Part of a small language model's weights: 14 layers, learned positions.
Each number is 128 + 24 x the weight over the matrix's rms, rounded and kept within 0 to 255. Layers, rows and columns count from 0. Numbers have three digits each.

# up: layer 10 MLP up, 512x128, rms 0.26, rows 147-199, columns 0-127
# down: layer 10 MLP down (transposed), 512x128, rms 0.236, rows 147-198, columns 0-127
up147:132115100110149157098124162103148120140078114086128142111108136156129156091108097113064125148152124156157089169147164129164142089105109128127145123148136101167121135133140083121100101117170138138165122129131084130113121143152104140109147107110116121111112104110157112106157200168114110117119095187112153119121114163129101131126075127086179104133136124123088143165141119132110086120090
down147:122179125098148125146123140110131122177102141094105087124086151157088138170137142114154150136127121117139093121102138139138151124122125119135151119132135142127151154115167133136113133100130155139124147130112130119090068149159152102123110140102124163149137170147100097122092093109146132122164173125129135121176135099163132124165149094156106126090110141098132127078107151126170161164159
up148:129073158101121110135110189108168155149127125117158109129113155123133096105180133078149121131079135127141105199157155156135155125110113155130163114163150139109138152128155174116140103146115126133179159177125094111155115124125135093127120122117100105117073140109134184089140121123089183159138136112104128130119112113114134103155133181131111191120131134110115123109124094127125129093125
down148:153164124115135107134087087121141133066163088171119089142075175132117183127123102143146137163106132072124137089102112154120110136121108131135093128117062152168141080136142153139092128116137123157132149123114163114123102136109111104131151119136145169121155113160129096130139115112103111102128123156114138133131118127156085167125109093138112155102105102068125127108099164177140121150144
up149:106087143152117146139141186154131151152118143127142155138156099118126104116113166141137139142099125159115134150099142129145110162133130129160082132175133142152124122168141101078139162166135126110130095119176085171124134104124155120069094120129151098161137117116124099123193160131116154126107149155099138139121140083125144110136115142138129119123101112066137153103132124122154140146096
down149:144124078118142154147141162104102157107083106103110087093123150101117111174144107157143115142152121164109111176167133111142167099140161102139127108115150138185137116161110135157104123129081147122084097134109113116162107091151102145134087137107127167167151115090171128126173148100116121130128130141108149093125144117150124107111123090106122147136159080128153099117146173111170168097146
up150:135146178144132148137110129110126107114128143106090144131148146154126167126120147099116120159129130117136111160150138119138135123123106140123117102117118117138094124149139101139113142134104127131137107129136138122103126117140131148123125119116104124079110140095121130086138127133086162141173131144156182136125118117094098110125145146135173122117133150111113103108160162132106152110088
down150:118102166137152160143141120109111121092129162131121102119118132153096143121130142135124132122140116098152108110106167147121145102139125096139128074137153124169145120129137117156123122122108127155138160129138128141123092137179147123117098120150120124102102142093129138142110103137112126129120134111137143144131143123133155127132104123137156187121125136099136159126111083108151166159142
up151:117125161144124130100125135142126158117113158145093129118136143122132110125122126164087147099119132123093116123159164139151086098120143151129128124118105156119113136083128143154148077113130181137122117156137096150126133067105176108134092127111146127159111119158129145131151146131105130118077124146146158105122171108110144099150156089129153128160124116106136135128143106153116102132150
down151:146139143109094121120127129174108110122149151140131111122102107111140118139145135119152124133146116103164151145127125150148152133122117143119129106088162137134102137106123140141121123138135110154157119105123130097151131130142119109115142110131106105164099115222123139127120135130097129126165113097121091148126155111095145156105146103101165142138138155109132150129097170151153143149110
up152:122113105121113178124126113126140147160094101126152133090141123102124147173113115147146075121102129171129150197066148135131129069110119145088185138142111129144104098140084145149160142123115124114167098115203152103109122100148112137150105068154133153153141140099136098137119148090136104098150112136127122078119154105119140113108124131145118145116118143127120129090129150192138156149109
down152:128173077137146119157109135146131131112124128153160132091099119127155158142113076144148106131144143142173157122099149129140144134111102144146118122130098094141119099130124099127167157102114183175147152091174155135119133144124090142148135100160149150105133101155141147159154117116116137128132170153061116101161140160147100130143129156100118123107116093076152106172100125142150120137100
up153:102143118102111109119097142090102101138136121160149143145125155128119097130123107149112148187127140117116142133140138147131117125167114111178138110141142117112124132112140103146121077099121134147094114077064134143163123116104156100089077128135177080109136074100115130142123173142103136100098152147165149143085114142114112123112112127131130118108154174116140149084145162155154149154146
down153:116146169088146083149117095151158128111117164136123118121090135119092133140120100170108130104118146109163172144123135148124136115114155142124129103129143088136159124131113142162117165118134175120200157144137139170139095149116135169118138141157118151114143116092118156085111106157102135147123175146121143135136113126134133133108095145182158119151114123112135086119102130153076134152085
up154:140113127125132109096156148111132145129116159093165139065123089088155151172113118127100101135124120135129152165097092095154136146179098116104128142144136115154091136148151148112145144119144169140139125136132164172118106115160130130186089130096123128085140148143142097128173135119132122137143144112119116121109104095159156143161151120184104133164133139115140118120101144143137122134223
down154:155128151107089132098137101141133086138137124137167094126124103156118186124108151139134115146121099122175130114119126148137117141124163103131146129115149144128189169125142120130124133114107111096133110150124124119115090133144155127079109211107127183107152121149147139110114089145164118115115126155127145108103138120122096150117116141154110112127112108114120107163142154091155158096124
up155:108148148168156110116156105122132091114143166160137111155163107147132076109100104060143155135125163087122150125119157114167159107134146111205100132112070105137126110113183164114103103099150188111113142173148102145113127158090117133111120084104114132154130139135121111123155115103141113146136100176137142109134164094067130076141102156107137136118101110127125154086136094127125142127126
down155:153120126103140149103164142153161130115107113117134099128093113106074115115165116101134147114148138131094089101069115135128113165139101176120153147153179110109099153156152126102111120116138144159161107106115096138099114120134167156149095141149179161143150144176132102123165125154151109122111102129165160122138136108141119130131119108126129141144127115138089100106131108134105127117181
up156:108084118151094111126127115140128147146083100134129117125119154128113146110147150159126146108127138118097161146104145112097125132122114116078133157122128116114170134103166152138149112146141122141151127115158132123154117166128137087137146146112117128097097133123097147125157094133097125085085132152104089133073127120123141109113157161129115124129146132129109095133115153170131132134125
down156:102150099132099133152149142084114117125145152129137116119112118160125133173129144128129108117130113155189106096113120096124108102093130088128144094117129158109095150098096115115105147131130116132093128152130178168096156106129103135103121101152124126111155126159131137129124124105153123148143123122124125108099143129123100125134136111144120164146112150137126157121129143113179147131124
up157:141108143191121116126136121143081145106149133092134096138081145124135154121144151107140138149104144138098153143179136109172091147144115117114144170158106110099148103117127132148149119140148105095113162073110137140165200106134143102119108157158121081131127084094110121148140103118180118126128092103189150117093098145143113156160124153121111146159155118118129131117165132169109147097107
down157:129136103112125096113162128119106144115110119122102128131105150125105137145134153145130127108116141084126117129119164120126106116127130154153116124130148107169159098122164112128147072122111120133133147161130124140106139107151125094096116142155173140078117117129137083095140151112156134131188084134086132111121146129077147147139133159100133178119118120085105062198133136183141139091129
up158:143135130115057153112158165143117169114098128069110147114121111134112095126129133146146084165135154125082144118157122138113114112108116140118128162091099124153124118117153167124134113134142132108116120139132117152136156144136161122171139106106148172107126155133128137124107092147114110137108111173119147127143094142143144150121116138077105127144142157100137176120164130156107129113115
down158:123142112119086183130147057103148136069156146091135148134136117156149090144159116110150145126092149096124169166104136149136129155133104134164134132149122150127143098108109119145097104156122147135100135156102140103122117148147208102143113170164154134156102086156107201135156130140086099117119130138134123125106157104105100097140156148101121096099109141195121118128123127128118143126109
up159:144107154166110119102157130124145094107092163142157112167152110085141144133132100062141163115141109114154120154146098117096150095125111135164138135152135090129140136081107104094141127148150199128161152148106099154093122108101149091116164081135104149145098091159112141117075093142080110145131082185129141116098072107127138098119119152139092140103129155112109138123080128143087147153173
down159:081132122099130149154118141161133170115190106143185067128147114116156115080108157155144092113132164119168124133107141128123100117079126204161092141094133119101127164083151129118107171131154121122093130131183117125121168125102092081130088118143113147210123140089131136073133165109139120116149125129083124122155164159111182134120102123131147098101134101120100166123171149118118163105102
up160:153120115092108114139145134131137135124131135119131128124098168160138128123133146138143116129099130144126088108110134125128144141103147165135096149130084102116161124069138136155116167138145135109096144133145168095100117146117139117167122101067148137146142129101094164135099122178108136105110157180181130094093071119088126187110133130131094162112110154132122134127120160127152092144137
down160:156150131109102132147130109112129100149104144114135099122102125122124119117086179154075105107139117110111149093136125170139130131086151092125141123146137146124142131125140148122139129153088096098084135127151094123137130115106129112165140142122144116123148141085132145142116161155124157105139129152156111163175148108144181111143154105141143108161134139107173119129120133061115117101130
up161:149103134181150140131125109150085159114108114122132117079126141110108106132151130147138125121136102114162144168125162114141140102155056116164150170167142097132153144140125156131120154136146141111163132096102127108125155170131131089138096107184115098124123169145085141156145107112167121134086105159105152144160150119131134086138129144139166117152122153141136100115120113159104113112118
down161:139065105099151119128114098166141149143140171123158130078137106125100104096138159121119114139162151122138116102118103102130165089124145132087129115116135151111145077128169111139136131146118094126126136116119143148119108133152167129084125126106146168135125165121124097151127149141145145141165138111105096120127146140111126115170121126109183169147123162130123116109151101123140157100122
up162:123169123176101137140169171156117081127133138182122095141135099144140148124114151118149111155127144148140113122133125122151107141107149116134109124122142101116167123124143124149133104112159125127154139149147107146121093126111136099148157076183102135134121160138156131101110144129103179152119112137099156107124155143084162116124141100118127120087151153119147172113145143121176114136223
down162:117165126135114103127111114177159131141155147084121129164129075153165158090166100088172113123118169103128126107121164091124116135121142131103165144153152068087148125142118114140121120139141146111096080114136109136113080123075168133133120103134119155160122140128149118089125157163099117107154125133126142138124152082102142133120156127142149095100124113140090152199130126128152147101185
up163:135141134113077121131113104076129153128120142113112056104138124157157151109189134126114174146150089146129123146100102156155089121147173096156110149097147149114152158120170153128071118146201096133131100151086094083137128134093107101146157148107141131125098117111097116164153153132109164095146145122148096116181103082125168089152154100107102137115120118129127137144153118161142104085123
down163:129106124140124162146123130119142116133189163111086141104157091152083150141136157112070104129162094174153122179145109148082142138134108146064115081124112081092131131119134111150124134123163128158118118167167107133113157101116131092114110098150096102192145178147097160189122161093139178147123132147130075114130089172114105143086133124088106108143106122117148141173113134193082135136111
up164:111121150101122133138136183129125137134130094120160127139131109105124119074106079147122084092111151108117099146140132110129175130126138120162157106149139144078134147122135125121159111187129065104126094104147138101116155085117113110100061138133097152109137131110127159093110124134102168138094081123140129149115107134103155144146151143167139132132156158104132142159090151138162099131159
down164:120155143139170108117150146137122135138131126121141151120162151145156125100104161110134101157135112115139092165163118117171112127095106146139143095125135120109153178136138107155114148122135125097138107096121108142135124095141111147144149078154117122174166105083137104102134132151176145157147137102154131150144165163154122076111118095122134107160124114118162147127177150050126109123132
up165:159131108136163142074154120124128159138137133122142135120135104148135154087148099109118103169097122130150136170145105114133109118150106111137164151129142143136135143146109148147083127119074120115129175127163140131137125148100151152131106135122125104136112129147116105119080112141077132129154118134151107124095122075111126124119137086153168126123077150140104111135117113099100107141139
down165:119116080120115126137112200116158153089124157153119153118132152152108128136106134144125149126121128137087126122110162128134107136100141154098136130120137164140145117105121111133163132115129152167127143127152145087093092112119086136149098090118121150124178141094133137139185105139154149174147135158132130145130118161171143137137155151142136152150113136133109135112104119138173152153114
up166:125116123141112073111119118100167121100157158138177146141141170125138157135116151126082132143133100095177083134124157175126134106149137129086165126130118153135142131122134134117160157156156102124111079112123120128127147100130129085137106125135146125088118146043086111158085140125148117124164134108169118133127084109109160110130155111098130108143154153124126136174144146099149091134105
down166:139171129083104175133100140116116165159112173135131112123115087128118130113095108117123141154126133089128129164166163122122089131130114120123156124120123129138137137126105136131127107114133175127142104134114149124145155093136109104154130125150113127158141154081129148112130160139126096094123109098128122110120115126119136116152143137161095094156109115148082173127145094134110121152137
up167:160119125113107090134148157122129145095126131099138149118118082104129138127125121083105145113153123133116120106145124138139109143184125086157193155140090152170129143133121125118094174125114104113144114089093106121102106087141127159139113137158110150129117101120154143122176147127112118133110064103131130122119148161120112140063146144146113148118123184181127147146149122140080107147145
down167:115097148100142122106125086140155125157129144150155148108121091104144132140113083125159096127083129103114160107154171096115129123138124102109103158115092138154079129131122149121175144206110126140140132160142145126122175134161089101153140130143177131129157139092112121127099128151151148122140154113184122127141137100105121154157122112111095170129129107104142142124111143122115150101105
up168:188091129128136107099104119126123130145106102139068138122139145167093142117147169149114133146145155144125113122141130105134149095116128126141100117107127124168160130153131166117133144131077173174130112167132151121143152144091103136100154113131086140125147118132136138096131109118138164122130101115118149111109130110089133164155138183096130119149141085130133136113140124148145137144154
down168:145129120141121064172111111087151118079121117170124127111121127146126084173143117145127162135152136133153099146120106147180111154119114135124138128139134144126111121139125101133145122133133104155114088120128149069108174124124131119137157083125131130139115132106115122143125139133110150130097136131163096155131133172149126110126154164119157124132133111123125179135136151148139179095096
up169:105133129161098121151138162197159119127119173119096117132125113134133130138094152138085099126139158121138116196132131130120126151156144150154121114128142151071160109121136116121148125142121143143149136140129134082152125136113159109113128135101155114121118151144095158129130137136127131155130123105116120115104174137136165135115129131137132173115133107122132101123111138128135120131100
down169:153112113146093084132132098132134139126134096125124118155141109130137116120129117142118141149099116114120114152117149107135130156148112125129155138111096124148098134132123152103112134112092144110091164106135131152136135133102162140121118141091092127128191084163120114137104108151137097147128137126113135167085094162160118113136134118120148098147142136120126163111111107127097116116151
up170:170111163188116137112169137104094160128115093126114103104086121075145111131129156123138125156125110126131078124144112128094148125148114124197118152149125118105179142173151162128178109115121099113140110106129130122106161155118134120127161128104091130094120148122127114089153146129153140127166154125138085129077151126141106098126125129079105119120134157113122189120128152173151112115099
down170:138121119153120137069116127120143114097155109132132094193113153124182133146144150159135127137143084112123153142101132114107177143113157102147134132106131195154159115136137128135138104133115126117133157096171140139141097062131107065075144123112131142081091167121130145113129139109178194118100149154131129149117174177093125121129130121126141113136107174149162137087114095124128075121114
up171:107127080104139092092135121150131122165124100119138100160117143140123107136156137135125111137127176163101147082149098084159162145191143126155139124120141087152125088116137133110071130126135129108098086149148137097056126085094103136100127148165116133100125132105118085121094124164067126073159125128172082091134113080123090088126120120172130092133149130055091188163167156101125109154141
down171:119099136137148112116129149126128109147109175085119146162119099108134107129113121119120128121139100145140082117167155118134165080130198140135099131159152137150103094167135152205117171123121117117100137174175147140116176122133158133099100131137158137106129183133108151103160089152147083119147095159133117138167098121081107133079106119134087108121101110105160151153104103078074139072122
up172:132141134148135133100092114092156120120147168127128139089116130131082156160140128118143114141115145167113132167108132100128095130164099136136160188130119097095104143102169139143114093132165094138132126127148120116096128129154102127189093100134137137132156142132122146144137147099126115107167142144133123131115157111120126114148145117116137125104084179139139183136130133128122092123128
down172:142127128130144109117150149110148129103091157115107147119122113114111147131148088138125118138124131144145086115141153107080096083112112126130145149113152140107117126170134110153121145130114091137131124122122116106121100161145124121121113136168082148100128142145154120139140107141147106128139092133139144145151094121164134131130129150126136125127082149115174127101106111129066060078119
up173:163162162138104151096133146156151154121126105085136109121120158099075111182091148085108127114119123130106162152155186098130126192149142135179130162148048088138152138144165167110086171089142121144139068125120127099122106128145157156148146100109129142101115142141147123097166138136101152161140093110123133137096119151121137139135117117143107079101190147148132102136143147132100145166164
down173:153132165162113133083083129096123126121157158106116104162112172132125115167123115163119132164110103101110132134128141147147111151124078183154075132151104109095085098134123117099133124140112125116174079103118155097092096124118129219160140142139124167111181151122152119150161128135111165127176123141163147128216092141110118171166092110166087096104169068119076147109141153136114128150104
up174:143091135111101117127138102138139139116144176094114112086130109089123094147091115123143084169172102148107123148141140129109130122114136111129119147124152128131118119027140131127151155154089088126126144093161106122151131092081137101155158132102134135123112106123114133108144101118139111135123114160162150159119151120096171153114146149119132125136141126088146138146169116128115147123113
down174:127111153089108092121140101141166147111155122174121109131139133151137087132113137122122103155142143119102134121124129123142105143107087174132143137098112139125150138150090158138166148117142174128103148148131162110122101114135181131123082123093119125079137091108146122095113142099115124146155103142161175160169123131179170157130131126114097119099112112108152116136099169127125147121085
up175:125125120129145160093124141128087111116120113141123144106175130138128087126138113121125117154119081096128083113116122155103145138092136091111105093157128118135118125109104143166088123126195127124137157170143153130113114060101103119156118152126133156108134129092136115122182076140143139097122138102157121111091077150137125144150096164129119117138119125131107124104111146134110154145115
down175:125136157097136139116143122108112118142096146095145123103170114118177121132150102139130128140118137100127130130151130153100151136112121110144074147099123117133079147161123104114153158126100158139158155112073125137127191151124129145146131122140128095131134167157141079160136124102147184102128097096139140091140104132135112153142156092142093140138097104152099083143102150114177113132137
up176:137133114125141091095135120142131142153097114123140114071154110150119133098117096132099106129080124140073163136112141091152126167164121160137133110121114119171129096140152133155160163151147118115152100137122099160145080166147102124152129138111116124107083168149139139124142144119121152114126152157129168126077109112118138176111155093152132159092103140114105131122146126145152141129124
down176:139121117130116153138152095105114107128108168103143102128125159129151125121147138127140125126125128144129126100130167126083102124130181170161113135159101144138136131133142157145134134130125095137158139080120133124126157114111078153165153097175131154146132110169179160131119124185104141150133128143110148144148104101081153137163120066125133122119123147127086156124118137088112102106129
up177:132119113150132150145172115140078098131147101094186098134125121136124149118172137117106122137155116131164117114104120146124146082110146102113164126159128116164093101122143158126122121114140096152120134118096124128110134140116129115129128087186143147152193106127121120133179143125103105055153077117103136088115128116124125119107132186141135127105133118109135152131158180138104126115124
down177:133155156120125155098138119085143097140137116158096161129134143111118149145143124109124149111144099139102140122104117140155151099136148131117164132119094105071135155116143137122104139126115179171144123144128152139137134089135162165142158099119134124136118136052140142130133108127115159144143144143107098174103137134145086173134159147125122089117170117102121068140167137133110132121113
up178:077127149162142111097118099102167113159083129132129127126155105119106127113111132128123125120149168089120184115151148156157106112149139109168112145135138123134155124120111131102148096119098163148114094111104130131113175134066105103115165126171158150115143165095146108148149112078132141156125092164135087161136145126090151134130114119083161122129171172125127129094127142149150111140099
down178:131119078130123154129084106087180120161148093142081061162112107144109139111087105145137170082144131129131092166129139129135131162124101110158156153136108118106106139131144136123112141162137146145131105096170126075107129115140068141131133141114139163137119156131174097138112084143118122128115113133135091150098086132142171145155149140088118116150126152161104151129128120098097152130079
up179:118107113144107093135126122094103147143128110101101086148099137127119123132109123165131122094144114127103127130101123144140132158104063152125132108152117120157127166163134130127097158123157118119139131123094104110117133093122122138180164101142142084114124106149131171090084114120088099133120116175137120126137141097062167114104163122133139111143128167097092187131144100131143153127138
down179:150168119124135115151150096163150114170139104107136129125111109130127118116163127150128101108159117113130097111128150086127120126136114149154144137174101142110137129158127138085138097128100135077140144098140144136156108133118103174141079107133123143120150098180147175109160079142140142129154085097047137094090103114142113167133130134147124160163096156157117105105114125145156130124156
up180:112105115132124125077126096092121094136106118144103146122172151101159117171126143099123104102097188138102070138145151161117096120171123134121155132134152119103100118116141126099137148128111120183179053151147095119094128111121065136094135076144183123141131143159133137099132112145120143108099144104135109130124157180143127135143128091113174160133159126139156081091102166127134111173138
down180:156126111095108121134119107179114171145116150128178102153078114125110118146105126125140137130064102151159149101110171149110144101128108132122140139164142115082150152115137091151133101155100110135087141095203112207112167164142114090113142097175109117115143164134152104125123119083119107116133154138138090118114129167170137110129101124127138146160149107083129119111114172130117138109131
up181:108132147172161189145107082144110107132114078150109123151101136139108113109126144124118119104087130180131114134124097143172091112112142119111155154114097100126175116118167132123138114132149123101106148122113150125138138107102152136099117129150131144114125163122164175145093092108133188149146090146123097093124099152130122149124104116093143116126112161095108178154116153180172123076096
down181:122116145152127186142126120114120130137099091126132124116129093119128151099147154095095109090102103133175122152119128126134101135103127114083131077124125109137107124149123082102105120139115138133144131167187138135134118166187119107150085158123157130116147137175131082161106137144116144113134125154140128182115141131124133111143132142106108130138091150138079127192130124140125160089113
up182:143156149129073129112103113170101139143079132179111218127130169194134130136120160092145130130151138132110143137171090102160118101118159151157090126120098133132130114150156155093152131144117100130149133139136125138118149120101124149130143110087093121140153164105114103122077137112097147133147111123151104102139139127138134146177115119104095123145137152136115145113122084114124114126134
down182:097135102121165148154145115124143090116088126144100128111110170114106136162172134126131118142160150099134090129095127113084099126132147122131093166153116138112182131108092150141095126158107132153134141191126117111153124157156127170145126097137140126155152109060158177140160155135120122142138135127121144148126121103146152102147129117109141093066099107141091094144146160123115172089126
up183:141146135101096174122130129173096145111104131180117138120114103122132106140159149074074143133133139104104108122126151162122194113132099132127113173192113138100114086135186105128156103148156135153141122125125124146116115130138141094129137104098138142121143162142122169148094138109110158154140140148112077144162152119098140098125112094110135114142116124092096110132124055159127092165147
down183:096134089134169103122132089152123106081170119158144134138159121172144149113123147127171087095156143137124131158149121103157106141110108135125129142137141119127125085144119138155172117150114102123108117105143096125124108130170122079107134102135162140116141122096137151133118144139120103082096137115135144137109131087095158118096122105104122078148132125198084107122127142123135132179153
up184:130176169137134155137114128142067119138144146127105091114091109126148118140121094142114126129088134153123154128167138139116098097136140116094097120168125114170138135135098113190135093114137136146094155134121118139110120127109141156129106128108143145108115116104093151092174129157081128130117143100160128133106142140118195095187139194127166109108168193145141123177086129133114078139122
down184:132140093159076139127149148094119126081116126148166108132126111143125151116117204088133148125125154110122089138102080098135146132106144113172096133113138070189112137113133134141120147126145130131138122144106111183109123131131112065150098153152125163163132178082103106170085129173126143128170155099106116148160109122146120100145123090100182149088124134114150141127180178143133125116127
up185:150151128120127210157127069131115077130150123166157098113136144145102153121153104127111133099162128147148120120132132115141111121138141113113160146102147143089131146132148132119144122151134176138117099117116138116102143088169145104121146099116105112132125138106153127159125135129114168141103116108119134143157119193100153117143137135122118128134119128116111126143146158128109115146148
down185:143113104134168146099142124160169116113150127067134093152121148155136142128133088151141095144150121141097145129139147118116137106124093114157168080187141158152102139126118140185117109090124108110104162101172120108134120114168105131135154145076183155123113131163107135107141126145125147104148090117101137171125098104130093126086150123137100135130109126123121155145090134156091100112165
up186:112133110136096099120123150125094160114127194145103145121118107138116121131096123122140165089120158144125104124113157114138128071149164113143141146173103087127136130129152090104166123147153133125109144180139131124119185118136143158136130104124128125122128179152117124150116145139127100102136135162132078110116121141134142123135151114158145060143096131146092153131115104144123104144144
down186:114124097120118104115147126129132126147165096131160123096147152117143108141103118109153118116129140117143153126107118124127135161107123123091154147120148128129124112160145134131102116106121162153127137114106125118134101119129126142127123126111141114085121118185120097091121091124127150149114135092140131151095112118146103125134121122114131157099116142129122125157144126134132147145115
up187:168101172137109129070103104126102144180143094151133126124142149071146128099150088134120124111135144156146093107143134127111100144184136110108120174193090124101123115126081110095122176106108165100146129163130132119137115157128136126109160107113100099136151118112163167116143172147100098131160146130154118140124149128126146122157115127118126115106147137115116139161143154145130119173088
down187:128142119149122111086129084117121140103131134177106109085138134126106129123160135168133090144129133112155137115123106119179156126141149163093151139126111098100136129124078166113105115150107149129131171160157118154099161097110130184086096126144080110156152136099167168164120141127140135110137148127119111157135149143124154145113064093154155168106153140168128113164087176182123138113116
up188:133083111197114127106086091154083097119154173156118084148160138113064136123169152110085105099122143161145145180168144129146086130127131119110164118150113142106126115150143116111129141127138123150131136128114144151127145122112116126152109114150195119112156142100109095102153130124155100149107178116194104120129121097146110154095138134132100132174121162075118101107118142139123137203132
down188:141130141156104136132083107105108076098134127158145087155169131121166122095103125089140140134154167121137129187141123158100141117083127141133166172122153129136177115156089114092115165134124164120106141155143129142124138145069143118117101178118162090159149125099148104086122137136135155168121158169105088106139183066128122120126107182125089154153151103135124097114120086133131131094128
up189:127155149127111151128139123141134131121117124105132126164152107115090121118096202108138119159083178166081108136113139161101164109142086126113139130135078122174093131103132144136068199140140106115146114112151185105170149149100121116108121103148109107173138127109137170098141099138092154112121106113177085114148136126146176098146084153162160149115138157080127133107126082150111124141137
down189:125147133116144186134137138165154094123144180122136108110095128160114165081124147107104106140101179107093092116142134092114161122138176122108121138103157129107079117173158130110149113104111138117138134165159140121130127147163123102128124096157163118109127123164135146079145153120130162129156146133139076098172091089136076133166111154135076161126167132140093148136148138100133118091145
up190:128090141112135103152113184118105119146170159128158175129093110133081110120142118134118134114168132115128158176108126107148132112122136142135081113168118105140188102145163157131137165143166148189178138132122099123102130109143181098186120124162111139156117123087113150067086146072120133116133129168101171080062139126137101161091154165083114090118120095139158135090099127144117161114110
down190:124112141108145099140182136164126103162088114145135078123064153162091165170167104128105112152166161135145127192154098073123099149144093150127141116144167105167096158079126110137122143144166137150124120170173137135167137174128089098127154093134156152166155102113145162150164115100150107110146095129143147114108137114112137126108123082157130103163179095090118129142123158147100107142101
up191:114131109140124172116111096144152103155101101167145125148188106150089120141121114096131180110123139113145144176154144148155125092115127133097140131127095177118098154155124106096134072183128120152111125137140118099150151097074115092148165114144133125120145095095101081147155148124113137115113118124094191112116164120167124100155086141151183175204139101144138138081144149124130120142143
down191:093143140114131150126129135170154135177161099145141127090115090124130160162132106109116117109114162117115121101147117155150172090143149155116149123134164171125124115102138094126154152173112161166107127098124116092151106088114145174124099142088129182153145158195137172141114113114130118164133132125077114128138113082131145100129157131146069126106147134117096091139167126115077144071156
up192:118136136167104131115126126149106087126122104122154128148137122114138078090108173119152167113110140122177155122157122162103104125172160135085132141123094175127079163153122108101097139140146157162105078125142147054121127131098132123120121090139159124154140110130118129118154099069122133142099142124158168113185108110121156200103112139102153109106113171141106127115100154165129101133168
down192:168156150115136100130120154126111142120124121072172101128141138116130135038084168119113146142094133127105119149120118127155123136103101093118134127128105170131132145142119112097137156121162127123144141096148131127122140150138139138125171183162160172118112168099109150090148095154113155137092113112158148112117118133112122122109195142140148099110128100112131063142151143122107113126120
up193:101115085105158137126144116099086107135131108127152152137190143113136130141106136124103102141127142094119115110115106191105099159145144110185139121145133126109093140147142175097144103131151153178077119106109102123087150097078125108142138134160166125133128119118104101128152137143131093127173117131108145100121149143109133107093149120162138134123122132154108125126119174149102119123136
down193:117109115148118115144157151130130129142145105116138150139112144150105112104126119109111121120083119147113138178155136127119121119159158147108131142138142121085127076112112142122104160171161104135144152140107123134134106129141104149101140119119133125122113120121150151118132146125092176150109107158152119119179109135149136110129159115160104110149165129130115108152119111098097138103155
up194:162154103140107121143130134160118130124132131139154139110117147111107112117139081127094159108125112132133094128165131110102117143102105123086130114149132118171163146094114122129111141111155173119117153110127135136125157118099199122146116119114099147168115113106102078150120161130087130137099102109138142121107146102143129157149133137105159096135117155153135114111108130116099138145130
down194:142128173146092111158127150135128135127131129138112138158137109156108130111130135142134134102135120096095108130107106116118073146120138118117132169180127129134112100122114146119175098140098136121127147145115123150175134149127117128148106117199158153139129168129170127151120143087146141105147123095143146125140123067119138126142152126128147113178185146155169120109125170116102146094105
up195:110120126134080149118143123157143141130132106098124162122142122135154121132115119141128144107143122145114151122116098131111079132113164114126123200120129142148131141135119097133104096146191123114167095117108090130086199125131101148141131119116145130137126119133161141143176152159113074129126097182128118118158119100149147107088158114146129105095138137158125166113156153130075137117152
down195:138077108097113119146108137142163139133154135125148105119099136155117163134155131093132124125102094142154128119094172102118123144097112171092120096133101142110163132131110159146138145115135155109082134117181135110126140169152139121128123112126110091171124167132138096139116086171141176136137131157159118144138151143156136130108106111138141143105129116108152125080108114103108171130128
up196:139126119119141128155091113150155138150119106126123153123123156123158124130163140141136166169153072135123112140086096088104026146142128154143106154100122137152116127149114107087126126126112148121149142130103139089105115121122134145130164097120146125138148106115115126070111163082099111152080127146117121161104142112112141184122131127162109127111102155126090130126134124099149150111107
down196:100129169101150125121158127137150102134151165103105150180105107156107144138107071151135125129135097110145097135100107177107131134086085090107130120152161132135101180135123135164114111112091105158093168146119118122124152131122091154088152107123122150139130148142144122154118125116070074086158103121165151098127181127150119135070121130123154112144151106132105080140151127136127105119144
up197:115135132114110133133123144160147118162122124094093110075158110148092132167152114096092177153141147141117087123088146130127098162109080111087128119128105161103165147104150159178160131148116125123102083078131100135124150145100096121128126122115161120109131120132136099092111149119084135155142122144147116111133149132111117115167192135107140095088171132155120113102127116099119149145144
down197:148146120136117139147098146139144122142143157095151111100098135154094112163108121119113118141127136153099123109147119082099104100082129110120127131099163121139134107161119144141179130145113103107111089113134122131131064131107126120140103115117129142118106125155132096167182119169100116110135114152120139144115110154140086135136178103121131094126165110120181166134097143134149178128147
up198:105130145153110084116166084144105133125159124083147146150142087163130135118088140104116152135158167116134129126111136126163121123134140145118179147118136120150164109063142087119153121092131129142124142127097144167141132132099146124120155146136164112094126167094163171149130093125132124130162072163107131099128085136118124126163116100131149135093102128145117125097179103115116145111134
down198:142160123129105102152144092116153106150140108118092134141144121148129142165134115079135112169129216148148131149133143135175149117164088114136135123094126128140127124116123118129114142085149163122116103123150161079142082134127111142106150140132104114141103157095161141135176109139121114176176071170166149109157145120099125161136141094128141084126125111117154138110145120143106157104133
up199:098087048152154141138132101122116094143157090100136124145112133077123132136187117138144157160150149128109127145128152113128163105126118142104128167138176094172125106114124137098158060116152175112124136113107137123077102122114114111122066136129102123144164130083173134138116148069146168147133111106142153127087124148089136122130129100131126181111180122097107118119095116099102132148149